Weights of a small transformer language model: 18.1M parameters, no biases in attention or MLP.
Each number is 128 + 24 x the weight over the matrix's rms, rounded and kept within 0 to 255. Layers, rows and columns count from 0. Numbers have three digits each.

# layer 5 MLP down, 320x1280, rms 0.135, rows 0-213, columns 1024-1087
137149135138113117113160135127129075120061085117133163151125069151120092101072158132132140082157070136094165145094170128144099104199153082112122108083137130143105084125112090141149131123133144
115144159149102154146102102108122094116102189143158134120101128107111113138124126090150117068148108127134135134142117112143090152117098108137145128131084108139122090169112135153144119112132125
114120125148104163104160143123116076109131080145161173130108119088102193072124114157089105085123129138133088106126146123148083183149118082145197105142125130098116097129122134110131095111162098
111151112131120113115139143155099121183120170164117145123117159142105102105149121083131143128120123135173156108152139110172133173159127094137141109092153144119118091150108092142092109120112100
116149173123114057167117155170158132130142101112114127094128115151127173114117123103145112165148160159101107121124139125150066157134149100120117118151112099108120120125136133114104149131130112
130162102151134152139165095138188083160115165142152125112141172153136143132143143123096139144109114172119123098066141147126112159105123109154126150128087163127100111137127107128141144138105157
183162129104136131100105131131113136102161134134136117119143121110115133125124150114112154154162129153163128121106113118116138155117149111145140141100176145144113134094120142119136134123128130
189079130128140145111077139088155145086111083097121152197122053122129082157119122085052145098103095107103120124142178152098152133132134190110097097032146086176135138074141137076104166198145129
157148149125140142168135121127126124164115110132117112125132117148136076143137085110122139150127148145138128128170143156124128138089151134153124095157125126122124155151117111112123129058128156
121166134121156158136111121093149154160120122118114098142129149116150150120116128178124123086124134089131135140109111117116122091135145126102136105128138137097087104139123112100154115135119115
117087085120127102144132132132146090131132124110110098174133110105138124132128121158128113143062125118120119079178122096164143120120109117171123142098158164156148159130174170147120129127148140
114151131139154129092139157157126172128069120117098132184145159142092136089152112109130120117156137154118119135104113121164148097115071155121133162140132129127153119080087152091150130118131126
183099110085138167111142146136142107117144140125081172155131154125099132130126135084098081160129115157148143162120110124134164099141082082138172160149149134133132071096141107144098169124122140
160120126138164138112143126135127137149110133167130109114125120138108143080098102116157137119106097161159126161154067146147085126137141098155146116083142113143112127124125152120133173085118136
152165125185125113134155114118097186106139113156128121131185126112125115130143135056104107149128154127123133120110103083149154106157169132100091085101141103130182118143110104110153144166135144
132153123110150127089129100125125162156089162145082158133154103144117091164125090168141135137144114132078103105123176115114134095133111147140108131169143099171139117117119137100110110134175158
119099144127149120139141117143138159095120133103125108133073111126141174147162158129125085136126154146135136137147168069147116171131080115102089088080179150124154170110112151138129171119133133
127141138120090140102140116125166170156156173139149167122143137145096114136109134122130111125155160176146161141165125095169126154145148110122128117149113121120108090154114165104145134144120157
145115138120179090136202091144108135087165139120120103126115123115148103119145166169144152117139103070132110152091125150116148095135144170166150181115083129144140134110123125109115146140118109
141165112172069115098255190172011158165188119157086112103118255101236227106146204176150171236135042094207112040160111000152120067152128080117128175106181000000172168159105255082218110083179076
140146158130079139135142147133137148128128137158088132151139139139097139126126138111123079114140098088121144125119150163092149123138105107140132159128117143103147125104114145117105119092128141
141135146148162147140127164127138152098146121141117106110143159109107136079160157112153118131153133144138129114140133141136109134105123149145120116132132140124143198123124131139141165103141121
139120104122125113170108119095099128106126117108135132111108109168115125133114105132140132106182120134101146125150163091081116156115125121097118095102138153151163130127132167141131127117097161
123100169125118105141121110090112153135156116115112131075105125168146109109135143154097152076127108123143178128155112157153137141170092141106148168116155127142143109182093152113142142107107166
150139107108111079085109114167148108087129130078098126145083127097100086099130103138110126137139142133168145128136128155186129129105132142112124132129095135173122115133091137124110065108108160
158098080158121137142088142163132129155113095098153123049133104123128137129118119133135142120151105095076080143120149124124152181150139094133137089143101117156078128123147105156146060112113134
070139163097155135164118106130119115129104118125135143126123132128119118119069097129167145151118112098108133124181140161127167112157166131085120101144077159141089113110162119132154133133136124
128124172121143099085107113146129182133117155163151105120141129142143156131155118135097094149084144162147142127124101107108111085120132163135128144137124150107139142148112139146119142122095126
158143157106140177134102074143111122143134142130125143153119159137129123108151125078155172092126135125123115113160105119121125108130122145154126138102098149115148131064152113063136130164099164
091136130126116117157119105107106131153154101094138169165105114156099125124117179149118146148168154109115101138108149150124145135120159166146091140095118082098131124132167119176119152141131143
114108125147063103110174130151152123116153162158138138121147171103152113141134158096111123132132122115112101152122091121156118159121113106101101141137111095152118114160142135101153126153145137
142076148121136113107133114104149128119129134112139122113091142139130120105127114167124149148100129118101145155120154129084066096131097121168117120128154134143126141161102135114145191149095160
092075089174105145138148111088134115141134135125152136117177101143132115128141129148129141168129107051111168142156104119166131167150147149109096088130136131120122131140161168119149162127143136
101141093140120177150134108115115083134128115143124104134157139087162148098105105119149146158127118133143114105126125118110124080105140097104129111102169146089138157144103115122116166113132121
118106122147117179136101141125122143122134116179125111072090144134138135113111059118119170149141132114127183153143157125132164126120113111096105116166149135148115136092146179118117116126093151
140125157098104145149144100118116123111136141091103132162119107143123117092133146105093109117149127110112171138123178128111133137166121128106078177161104125135147119141133094120179132121131148
150117113148101114103109200148136101156088100134124091077156109126109152126139093118108136111126117123138127145108085141066095154101136112109161140178150106146134124158156105174121153137136145
159106169132113134116121127132124108173128166130151168136124139122122123136103128087136129122137123145120137127131122087112147129122180143137091150116169108111107145157131092137160137150123129
120123144099164127134146127118100092118136146118079167152158134109114118141134114133152105132130117133125107108136100131089201090166170132160090122123137135114097142156145116154066095128088083
146114121091098139104112120098105118124153128110151138161154130148091145110160087141142165145130096108164112116079104129130107145127095111105152144116119132151111118149162131093119083132139165
161172108132138158117132124105110164184149132125113139136133104134152144133106140119116101123118131113128156164089115128166132084132112140140123115091137103133131086130134139140113107119137112
136159116108161117116116158090140125119147109114114123104129126125137132134137166170135114141112168161126160124124154157149120150113136137110133110125158146128114140130133116136165120144113144
147137142130138111070108163122111133101123138074150115162184145095179085137115130098168158124097142143111132152130131160104146082137132130140154113109132121117099139091146113120096103094130118
084089124168151104145139121091122156126108124106148097141129148116089126137117149090153107107106158133168124102100110154097110114062115115165145087150106129127146148104111129153096124170119122
106158083117143121124158136128103129126168110134138102118108112123156167157146155125109125130104117135155110122129098103161174125122114155137152094111165144165121132140151104126161119096164123
127103133169134130144117150124163137122134123148135162129143094146080102127097140116132170142107107164115165073106178126129103143135110139139153107131136105128112098113113152159160116119164094
115162110120114133153125117173093121099106115118097128174117146124088129153118121098122160111127111124137121144129101195116127129117151128114116131132150150108162143126056134094157195128116157
147058055202184214100115118095124127181156113105133094133186135143097075140094147140158165060081165120110098063189140093100124075068144174172133170094152141167109148085139135096124167151168161
118100156148138126088128096140137145107127113099117164119133133143153108166146106132170139123124148105116177101133138126098167083132157132102096160089124123110109087131167124127115130134123130
102105103131084109156149084117133097097145103168093118130122100123156150081111140153134169123111145096125115118121161135101170108167127123117119175122105101148140115117135166120123129146116136
142151113099160101117196100192188083087098130130132144138059165095164100077138121144062157128159092116177174106062104140077114125170108108114119099135144048113092134149151113099105096121138132
128091133111154114163090113128128142150174143116149127112111107134116132105116111154146140122133151172149139137120099097111141125131132156106144136138112149116152072173103113135115144157110109
120185124142120091162093085118130104099142132110112113098124150149119104137147111104138132102136088127137148116128138166107096112122158171152111166119165098159073104116157120164160147143118119
125102129102113145103132083131107111114175062134103118133125143132155113112146062099138043138127151117102106088117138125147130154136125099112138106073138128132094122131105134112055139131082129
140174125148130154141102112109133126136122141121142144097111121113095098098175105090093100157159140122076126159148125130136114149121121128148130125146132133096113142153102109137129111111093141
144168118162108167135145128134091102080149145148137110079112162133147174156122159099138146146162129120123136163129107153129167119120095136116129152111131142099098140147139122139154110139134123
119115112122135126157124146133133123175097117174115121101162144120162133158116158157133129107136128085135101146148126164118156119167119089139106135097139138117108103158142183148119159163120144
151124152178096130134104108126119097103152155118172090101121128118157134146112104122136129152136153122136134118118138169169158197107106134159146137173116140136121130103132105145115144118104123
165153101164113129112132134118178104153122096130126136104143141132127120155120111148068155128114143107106135086087144157154128128140115097160128112138166138137132135154115161107160164156163129
132160100162117133110112093127173145138035184179155149113148094114086192189059137157113163112160102110117118125087149145111151117147100151132097143107101116178186169117149124171135115133106141
120105116138136135109145121148118078114140103132082152177139099111145136106136115151162094148158097136122136142087189147073096139143088139102084139141115128125156157089137114142161115150141071
120106115104129145100118139131141171120149098107100141126128153091163140128092162130122119121090152189121109151132138106162142172111127107135158105083089158148115104087119110138135183083131126
140142098146124147166173149126132102127143116128159099108100130119188135067120148117109156085126111123146091116132159136138104176132130138113173142082158118164119169170127129182120143113146113
122134161139119146130114091113153075113123101140128102137125099145108106121115207101136156127138153100111097112131132136136144107116154154117138113143161153136115110089145125124157111125147146
116105082097121124137123145141169097143133158111137130145102154088122136121070111117121108118102092134151110146130104091097136110124149116117113122116115138099172109133117116130136121160127125
111116107123112139135139089130128111157165128137097123125124116130117135131102099100122131146131151147122103115170100115129145145094140138148140119128104157132130148132138125170116138095096158
128126113104119120112120110149150110143105139125140115132136138130161094153133139137124093151069155110121139151099141122140097118164098143129146162094088115153141134121135140131120089169146049
119131162163145157146088074142144088097155130158140112136126157105117131123125101141128115130107143094142094116160113110110122147118155100152184142115110143146083135101122124083217149137129118
109131120173121131115082121125136117145149146154128120134135137120150122094170157105122145169162142152142179126109142138138146163146154151096137113163133112117105120114134090129149131131126152
152135146133167155137169135099129146111159161112160172131136117107110137083086146112111124123134138144176121088135153117102115139137131115095173098107107125153131175111118138137121101142133167
161103156147119128143139102143147122129112142142105124136134143126076134127095121089181070119113084109143135141105160151124117138138122109087107104127119142112151084087148158132132135136134089
153130137150100144157171149100116158131148102134127122146114112131130104119113132129145132094137144091083115106129099118123099169170117133122143149119113140112111134126121157145108091111133152
151138122125150092132162111149070147131141175135157133129144104133143064126151118130133124127123160170134163140177148159143147120078130143064142133137128113148116126124066105126111131127131115
116100161122178138103128143118129121125134112134140144135135126136118129106197142157046100140162145138148116133150177137155157129130157157146125097094111117158093160085107133122122113146134114
144125146129142080086149133163122101120141130172172108120138153129146093099149154128158096158173149142114148114097140122146106124168169138133155097149138124118123118141103126138160158127117149
123129135135156085121146118115108121128153099130139083150142096175086114127132125107151093141154154184118113115152143138137200123119117115100095181143117137052098105124145140114111133103068142
106126117136118159169144142111116097130121125117179111089149124152142150157114132128135130089130131126152146116161089101145124100116136139121116137170134151140107143173116151134142141167159155
148124146159088190125114156117111110163123100145096122106166165103120125121105133120113100131154137114137112100180123132157119151157142141130157118140140120124118115167129153117089146161125128
136132101128175157122120109123109145169119145140087112084117140109108130137127116131154101107103144107103069113130101168147137102129140098154154132077091162118101129178184141127105098158138143
145091108103164134125110143110147088105144144128137141146104120159121120148111145144158155126130123140062117150123129120089108082100132141101103143174071169110130115085123122108102128136119168
158144130106143079145118131112138174115112126118157167104137184133114126096119127116116146130183132141153097129159141091112117143117151170165141117124117058133122137169118118122152117132109162
124151112174123080100140195124137120120065104134133113121107106110110136194115135135183083166110138134155148137140129111092167120127128120164140132148170129127130173156136158191155099085155066
146147130145126129125167125157133128116131113132099072122165123135149143136139130145140078147151134154085064139135153134161153146100145143122137163088142129120166108150116148132115124152151124
162137145141156110088146128153098125139147142149147124139153108099134141095141128121142121161109113122125132104121155086094138104149067105131180112075188126140128125153119146120124120135147100
118150110112107103152117184120119190129163090081152101117165109099128188107110103132111122111128128124159124135113168109096054162109097122084121185142176106110145168105136115088138179125161167
143132154154102139132112114122139112165132153115162113129145153108139160140076135140121148102104110087116155084144119106105125115105150150157107114141109135129089143159132149164126165146162118
104166103146137085157114126140160139100117119104142156144119170131112161119122093124171110127146136091154115144140110149131127187149124117116159134098123123136128126109153105136155126137155118
107114118099102131107118167154120138141142098106128147159112124127131107112125181167103120119082105138120128141057138157090125130162122118071114159141121125135134156138118146116132119159132134
095117101149105135135136129112117119113116148119092120152108139126144145147159138149141150134116092113126152099121100104124114066146113110121123142131105120111107113109135124132162106134160131
136150128094147147121135115127154186112162145150111128134135139120114097134103123095127114121155135079130164130122134129165108092137073110136158129128112134115108092093151118108146148114095131
061102102103140160130111150161090093168153111119117126123134142166123151126153144153134169115124135123144136114097150139142179156129077217166115106123133098135141155094156140149103107141132135
124116154082149130114153091136110116158124117091138113135115149119121102140138144132118176108129109092140098109147143152139142158121131082145089121177120113147136127119056103081119122146107128
109101101125147134149169135147139094098141105173127113092121116129100104135102168157142137156147142149126123068158154130106120104144132119137160112158111126115142153111130150146110110102130121
101163112162157095127118127142111132107112124121135109113135123133135148137127152155131123128184084126108131132120174130162109121116100110087144129094109070129123101153125143139122138162133122
102131140089140112158173140102148084096130132154153097153126132169151168106097126130122129104077173110133143185129127078080089116130133114139160134133151164101113120134126122146148162148099089
098118129162144086099129128111136141129109111118110106120121136131121114100147127156154136196165174131117101068106096129128123102138128103098143106103129152108069111142140150140121125141097142
107173126145121132117110136125126133131121113123139136078093095109096137103144095125179105149111142095155131101114115124126111154139101111108094118065165133147138137163093116092161128122131137
122136148114112130104144172134101149127117100135123114173106123124135093128128107132087115116109123063104148132114179096121127137148067122116140125121131143134150168088115121164146113152137135
124141145115141150117107141124134169122126122134107143132142105184117128098128197137071122130115075153147121134109135135070151140158115127128127155118101138120147133151102128091170152144129119
105172113105103127110117126148136096080116126093130116110124129117141128132165090108127148106129148124136129109118114129136120121061097130130118120121123109095170097102163110092133130118119107
097140108128150089111144105138079156117102143137123164123113161124145080140099116108092178138147153116150151141144153112149168123123109132139116089110125110139117136126142122117141097109157110
125101203113124128159139141151148103116106098190141147118151115136146132113122116121132106109107115137135176135108131078123145128155121096127120170147135081120141076119130127107105110125149098
116122157121123148101137173138126155088128089128108148148123148093128092134156111181109139155127145131130126178097175132081111134146162096097078178107113150129151067154157114143168141106148154
087109122120120143143178103139094111157100159141132098140099113102113110080068091174121093147123117143196054149105096097154122155092145120135126121141125145114181140136127158134186093110151133
147115131127148146155154141074134159100106111108098181130143104074126124117110097115109087133127100145174128129142163110098136139116136135172136102132110123118150129173149108090123110113150156
139160121161143140114181176147131133142116126161146152135120164110143074125144141143164127171096151139139157082093136109137104098097122107145118173141112132132126112112119173149159136100118100
114146166157127107082180158120117174089149103124110147116164104140133151111117121123161115109093120150112087111100160126126119150145110143101115137092127091071102142129156108131113141121124182
164162161083132130115131132159124150155145069110121135139141115111169130148144126153149081132096153136142161137117098132075133164118124128082146114115117130144111123133145096168193109156110102
100086117096105142159136126174160091130211142106117119118132102220152163144135115098186164147132159136114113152119124135125133137067141127099179172135125137122119146128138082109109106143137081
135124186183096188184129127102125103121137104136133135153102127161169142101170121129125111150137121100088102130110094137108145152123148134125126149203129157125133163168104126121143101132113103
156146121088144113134134149144125136156144151126133099134113140115128128101128120124139086135133170120130154133125130092152162154050144116110174128091158121107110102114120135138119138060130113
089080069097120131181107164143144135096114131095111119102108125163122084115103101116157130098102105097130143070110164151103168119145104134140106146136156152126099115142137152151142130141103165
110115088144130122159097083117131114133141100102092112113139121114176139088136111103109144131112125143114123123144108118120104074143145149174124147171159150138119171105153147117149130101147115
130140106148113119112132129118138124138144100148107101117130157142111170139121148150106121157172123144146147147133154135116122092122144131130129113165122150151102097108163160120132134143132144
082164117106129143116122142141072130135139141125160100120125147133131122161110088141181084147156124152134119111094121129087154126124089152110107119141098161132141110133152125104162126131098053
156146121102118108122119069138141120130072117140119108126144128104187128112104131144155111104106108174138117148139164126119142116140122072134125138146060123130147127149093158134118143145134098
140141121139091126144136126118161155157142132141093144110163136140145133141144128155133139097118142133123133156107046143155117151176110123162142110142124175171134130115119110115151113099101131
130133138148128157118109103093153092125145087090122167160117129085117114108153146103116161097157171133083111145144109139094131126109140155144086106171131104087139140122137131107153145110144130
176138118132095106127140081135159094154140133134136069143173112120158069144111084111159117131102156137103116120089130153132125116131131123126110087144149117132103105170127105113123119106126146
079162164119080146145087073160120120113113125147128162135108064132140146101096133095110158111097086115111126113166118127160128131110110155153128084130129127136119132132116126113078162141159156
135141149083093136099117093139109107121136132156122153186142140125144143112127137130117135122122144108119136171085116118111105132152153080117110102123149140113121109117144137131109133157119147
175136134070116086133110117186065128120139139103125091127112112114155177138163113144118122142081121115122134112103134143125082148113094152110137119103139146138124100098148116119163180120096159
138124124165093142134113139118154134067141139120142114109096125112073164126149145130095130096109153147112113133087101137127120127156171119117154161129102134109148167131144117091153163138124093
124128118143122108118121082134150147155116108122134093147134108133150139144124132150145121145123122144158136162114106147121101106132096146146161113104102149088124134091137156107130129149101167
104134092131114112133131172152072124129156131075129077142123081133200129150121108112183099141163105127112178170104152129171129144094139152141122117101147141119094112142130120138136122154120118
119178160149126098121132147173128153163123159105142145163118107120145125153116166123193105164132122167122145131114136130136167117146188120162139107083128159107129124145091125172112144113158105
122145129098147165138104188123076136091144187164108097074153112125131105124135130156106112162091117153094112102138139122145136180143135111097169128090142128150098144131141164082149159095148143
121131148116119135145131138116117087115124133148095142101090164060108131128147098163168135097100135144138146117129119133127102112134132173171146106128112153128102178138135140133127085157109101
118167119154114160130142124137123144133109143124162130118103139104128115104149161143131138127137066111101126140158109102137125152142145158120117112131119136142130133155114132178129098124109112
114139129153134104135108162151092111138146095123126108161128099174128128128185140112115124127121133130091099119108163130138104176154127173121109099137104166119157124107121138122094164133132095
134112153172142063133093137136161125142132141093123105132130143086122143171125109138137144194143161172100107114104170121092122148115105122125101101132144116109150134145131094139130148148127148
188111091156125152125123142102141126091094132110120123180125130127101114153115116129146084103129163147110093125106167143141159114150137112115124119126123147140146127102140084135107113183081157
161129178124081120132129102123109142105160162130135106101139137135117149140110105143150122135116155175128149118123136147099111139120132107137110124126132119096119129119124125124150085121147083
143115126130107107100132095120123104116134119151136139109113120086127129121097124176116184103080132146102111130147146106153088159146101121138166140098121132141179134162159109127140153121146102
120150140137138103137106103104137106144104131150112151097174133151137163112125107129107148121108161142144151125154119134125154100125176084145149122112128125125140062120143139089123149161124111
103135091100140158168099121148134134127109100134100127120139141130159134152123117154107145110134176089118105124152100097080117136143140122108102112124149129130103082172124084117201168116140151
169133131170135110098138135133179126102066139153108122141164105082090147135134159155100103102127148148086093110144135098116128187170126090135134109179146130134123160141143127140134120120141147
125121083113162112122122133106090101088137118192089131141121174151119122138099113121131119156110156125135117146151132136143093132148141135128145123127165162174149140110112085102119137106166117
122125122126105094148120106144146122117105141121104105093118140100090113132094111126124175099109119122115131150135114134097101135155156140146139153123112156171079162117137111120164144108109119
097142133141099117163111132121106137092074088132142119150143124128138128162089121124154145154151141083126145139121183149129133114081140096166137136122125100164120082132090109165078118135113127
088130116118148127117116127138092135116149164124162140082127127121133133144091115118103130091125175125120148098114087092100149072138151157125130120113174137106112138160071112160107161108128092
164134163111123129067153151156165158159078134137109158150128140138129103132124119121150117130118122131122139106129106148142112129104123113154127105176105141130127076146141142136113100134106154
122136122137096122158141107115183092112133146098142105085122097107093111095140133168100100110139075175124156124079127158173126123110179135143091106136112130140102118119116150121119101116103129
125112125154148155154144104136120142169118120126141089106154144120097113123128140140125163116149098136124077179148149138113142144139182113159106131121139133149098113189112144108121134142131115
134127114108107144136143116132157130150148130156115136126117097142134118178104141104135099153142147151143136133149111122122140167114131154179134118106136092132139128134090138134133159148088131
101120122118125107151159104141131131118143105113099141127132108143118118128127145106114123124110132130126142096167136152116154142094138124111131139090186117167142108112135138143077167138130145
143136123155129091106109088109133150117089096096151110134122135053115130097107146129161102146134091107124137114112133139142083129144127155119133147157112152123128131137162115154153140120124094
137139145140113129149140059153146152158126139126123159156161115133132134200169168104165156098125157115144152180098086114126172091149131145136140140066121091127118096128140149110085157123105122
092102133092104144172122138118151078142162155160116123129118159138141147139108063088126086146079159148164127126120155141122083135136122115136207098118083131133092133100100123170109120121146124
097162142142105132152126145140149151142113118133102150114119086112118152110119101126135102148169157166091177131107098096128096152156176133140082124106120115107148106157124140113134102139104119
121137137121122104148131156146101139108127140129103150112186149099135155108149134177099088151091118120141138137142148129151097105192136140142122152137147089107148131104122134137103147129135138
098108143142122146129156104212125136132100054144151099158168105143124113137086145135117132128098185105117089058107110134134118131098088133169147096118171118112097124162154170112152132134153123
122172149126130143160116120126084144168128131115086106110141106106115120157120113143117159121116070130117101122157127146133087144119112145148152169118113110117139137099113125115138112089148144
140099130105153099155114098117126157126142065127139133126152127095134139150132139073193158108141128168131141142124119129171115154108156128109113080168120160124140111162158101175174098133150086
104148122124124103125128140128161082170145132092122127113149118083170107093099114147180117107133128142185101135157114142087151139106126106106116145135114138140142109139147136177114136116143138
189115091127133162101114089120120111137102173148151129105076117193129090127150124113099134108100148134104163157193163156135104111146108128125113126197118134127180138082116138096136125148142118
146101135097128141151108107162114087132148139153132125115145139106162154112115101139064141102137123074154104135130102142100114161115102121129128115109156110166148161093149123076118082176166109
118106121111118118177117138151065145136187142101116127158131098153113171137105105151134134097133128111124147162124091059141155149143096112123159138131136116139129130162097098109157145122134155
176187125114137110082170094099100122120137170145108150089170152138135088103163122121138132152126096095100100162169141112131161103119143104166152098141134105118141138101141140145096166169116187
122114131107096142128105145144119113126139129113131166120115116193179125134101140102111110115142120127150142113117107124132108161134119179132154163092156142150144142153134102152145153109172154
131128122127114144126123172104090147111153085134159114165137132145175161142150144128058120130097179158118133148136161112073149161149144123106126149141145105086163128115096122133096111163127123
139105153134117158138137149131133143114124160112093180120144130090107133136113123171117122121155104163100130133061157072071122164147124131134117107110135139149081116132123136131142123136089077
155152129143137133152094077101117146134107130107082151126135151126148118129118114112130142092155130139146135127134166161091130140137114184165083109142143138117177129164111128125122165150117140
136130097142125150109130143117123135149120150132090129143082103156125102174162141128144131131113154114109130088119096127092106150117103135145128129115149102111069133177104141190158106090116115
102148105151118142150139129184125113128155157143106120075111114088128157132126093131110153133089135124114121147106113110104116104128090111154133111145116137114113167143103132127146110073164122
087110135070114167110108094130150150118165133127131118129131135109166111122149139150161135172117121119147109114155092143139137154129113130106114173104104136117165112105138121122122135089160151
157134118144166106141123115157114153173118174154148132103168136119091119143128122117113103117147167115106112170168150088160108138146111138106119134111125111119116106126081139143132085145117139
111148129171138134107096134126147144125144163135163131102116158141157118166104108101108104148126158105118114102114146152128138137153155103112138124104138106096161069139130155121113154149104116
125118069112158123111112083169118137089124135133113055131148136129123106179092115171133104141113152149148099121123137142120133105149156159124136146105143130116109156102145099144131143099140116
079118114155130111119118140111114122080128106126160094148177152128103112135121153177134128092112162085166107146156148099121103142153130130142150090091136110148119121113113099147104124117104113
155112127123126112154090120165119109129092171150122098110133106135134136149183130088136137128106124100150121130113109124151111138123128116128147093128140129141155092149126117150173110137142159
141116137096134174118107151079077125150136142160153109147113116128106114093136182148093171088107144116132136110162152087139096136124128141098114121107130143164117151152148117116118131138138125
139167145112123113170115106136167096109133145173109090118126124106155162154128133161132113095140156139146084143124126142158091155129108155121159147131128105131118100136100140142115166115112176
092099110119158136096138098107165124136144105111113096105072086121123128159105135133125145111134111111100120127178136107134109144117104133124136126139131110109118089139164103139102135105150113
111111120096165168125123133156100130183152128093122148081145154123098121109091143120103170155164143174108141106129142142066104156121131140132138151101137135144124127119174109126114150114111173
123166119157152139135139105106112162159097118100057195163139110123153166127134155148140109151178162094140182150109120135142104103102109124140118120149175126140121103119115163099156143125151129
124167167138184147112135108132112089125149146143109116106157076085124139120138132133124156122136114163154142103138121173123155137151073126104110077135139138157103124124136144123135088115103176
142124116127127106130148164104118156135140152134153130180105154155116102156143146115132082116109146120095126120092106130116104165117127127133141142149137115115109125117155116111120127165190118
102124140159126163134136108143109070167123121126124125104102125108121134133111120088073054155128139142170124131096147124140124125157134134109135095134189142163129132162151127121130156164125140
140138137113169154071100089128158141102168113126143158137153127142133126123128146067144138107162144174072089135140108108090157126084138138126106145123145142126164114132141108124145120107157119
073159130085155138168131187167085118103126158129128182153116135106138139134107103160097159122138078114123138120174136154134145132150114156138095144127159108122119111141107135113141116134141102
094106141136097131140123105111123137102118103148092126121127118096130139120172103151113135138144109109163128101107127091185146108101151170099117137133133100175114079128130104127143101139155127
120140096118130123129111144153144118151134093119099131168093119121129126138149141118130110146107121142119098163135154117131134123115136176171103119151122180125132149150142107094161085130131131
105133139126065140112139091133137147118107182116202126093141102139085127154083129143125142129137115120116100126134175155110100153101143148110106128132127135084124132149120146110147116135104157
137145135127137145108118134149115139134097124143109145140095113125126135150132131133111170151120165133130132172143119124132125088184109152100075139143185194058068097155091123129180107107108101
116086121137093129123128120090140125114119118111131145134152117130168113116141124097132126106087092115140134118124132174124121121130125138144126132090142115104102125120183096161135082098126123
141134111115142086109100104098162112128172153080166096143158110134105156150152162131187159106154090118112121088110088101149098102099113177086158143119133088110177094163125118145137127113153102
152156121107119108105135100121107081154118134153072123132124152086134131132127137151160132187132126146126137124137167120132131098160141185093078127130123113128127089162112144147140124128118144
182123110163149145140099121092093126132144085131141130135117080153124112123161113119118145066152113150106152129164062125156123136146127120102142114162139114142132103131145116120155086157160140
159171150138137115117123181093150108101144120124109126114144133061097142127113127092158082093176162153122137120112145126104125164128096116109125164100143128153124133074081141127138117145135116
115133137164164098161134116123139132136110135131075114121168151135176154100098110146109144147105149117144129152158098149104118118138126111133082123159121129125149115134089160147133162140126125
116135126138129122135127161154139145146098151075173100152118124133176177082124145137113135097120129136119121150110139100108067119103086125099104130118071100126124107108136137138097119104167137
172147156121102127151157163184126091151139115110119110160183123159105130095154124115106082133163130136098097128137129169113127130131158127119174112122105162134109111105145137094118162130124109
151126130103135136120137117126155105150150128126118130120087153107160124159124134081129108162134149130084144097142162092127132108124100111115119118154128099112122139127151104124126128109181123
153094114140136125121118110141136159145125124118106092113149144137090095122145138161093133107097142156144118141150164147158132096126142115108142125150112130160147114135135103138091171143128170
093104147150137094125109113121157090141128170143136090139142102107151164126127142184124162120145126079159143133105160104136176150156150129153155127139126149121118140101112140148137158147141104
129203111137146129142139145131118123129130115190113129127168124121133121124144106140122106154187142121118095175143142110118109133106153088126126113117129129121095117129109148158143155126109111
121094146101137124119156114124146109129127095160127163108122115142111143166152137146159111127161136148124149142091094138145143129125132100113121125088140133107143129167143121132138131101138125
158116088113062140150126178094092180142174121118184144138097139111107108164137179108148111135103116171165129149140136111126115150108125124168058114138081152103139138125090107147102079115097149
106115107158126115134113145128116100130149133132110121121154180130116138195094121152098129118118091122108161138125152129145111127137097145123178094156152131145118106161126111099137149107129156
139155153113135120140116108072112150159106122107119114141144111122168108091130138145071104145147122125140128124130111123183148076140140115117107115095123086115148126123083124112142145155098131
159180166155143122096121127104107100106122154119098111129121117153162130142092180136122124119146132112059218171156114115180110151106168118136122156125098119095118136128124075171087125101131152
138110107091094121130140108073128166115169098152143137124119128077100131120163080143130136121166142155162167106144100099096127136128136113114155136107134121123142134088125110132117140132150145
140116116139094129158147131147137132110141162092161128119142154109121159145138144135122152097125094116115089079106136159112131093153136140151090106108118137099121129149150143111117134109145120
117134078109109134131109141126150115120134156145132126139179070153153098189139128139144149137134158113183127117130157154160150160134078137154083120106128174113160123159157144112162130162108125
132106117102132163140141112155128129156098110140111117149141137138117139135115132142158087115107123085108128137117099136146122104096138120118121154113112149157117147118146127115120139131127129
171153127098105145139132157143167176156108109102129142134116129173131136155130110096132080189142151123099152148120140115140112153155141138153134133125138097113122082144151136120107140114141158
160152096110128161098098117150083109149116123173197163108094163151105098095135147095146125098125139120104102103149110124106156137142051150088107120124164111156082157147146120124136098150141161
103132167104115130131131121134136167133112106161098130102129122142125114163122123143134102145168102137168118127112119131134125153115156146101161136133137096129112108077099111111130154082083106
122098120129141099151122091106151148101129152101093099137143102161136164131131127123131131115143127117143113145128113112128141104119169121155091157156131135109127153122113181084159095128092138
162124148142119124106129159132121161136133117081133090144121135128117152134170112091155141159059136119179118112137120118162192144144184147180120116151115118160103098171144154123123139123153108
151164161119119146121147143165157164090123139134097128170116111147140104103127127074150119142111167152089152135087140122167133123079136115099176127077091156089133082087158086089121101107122140
107137147129130152105114148119164132129079136136140109098131139181120108126109130104120143133119156119140139134110117104119135099153126117086143112109084121104112146083163098097135145149112139
148161128073173089187097118189148097115143140122071114152185106140110165123191117103138111151101119122123144116129120133144113119125179130131103115088118117139163139114082143080115103070147124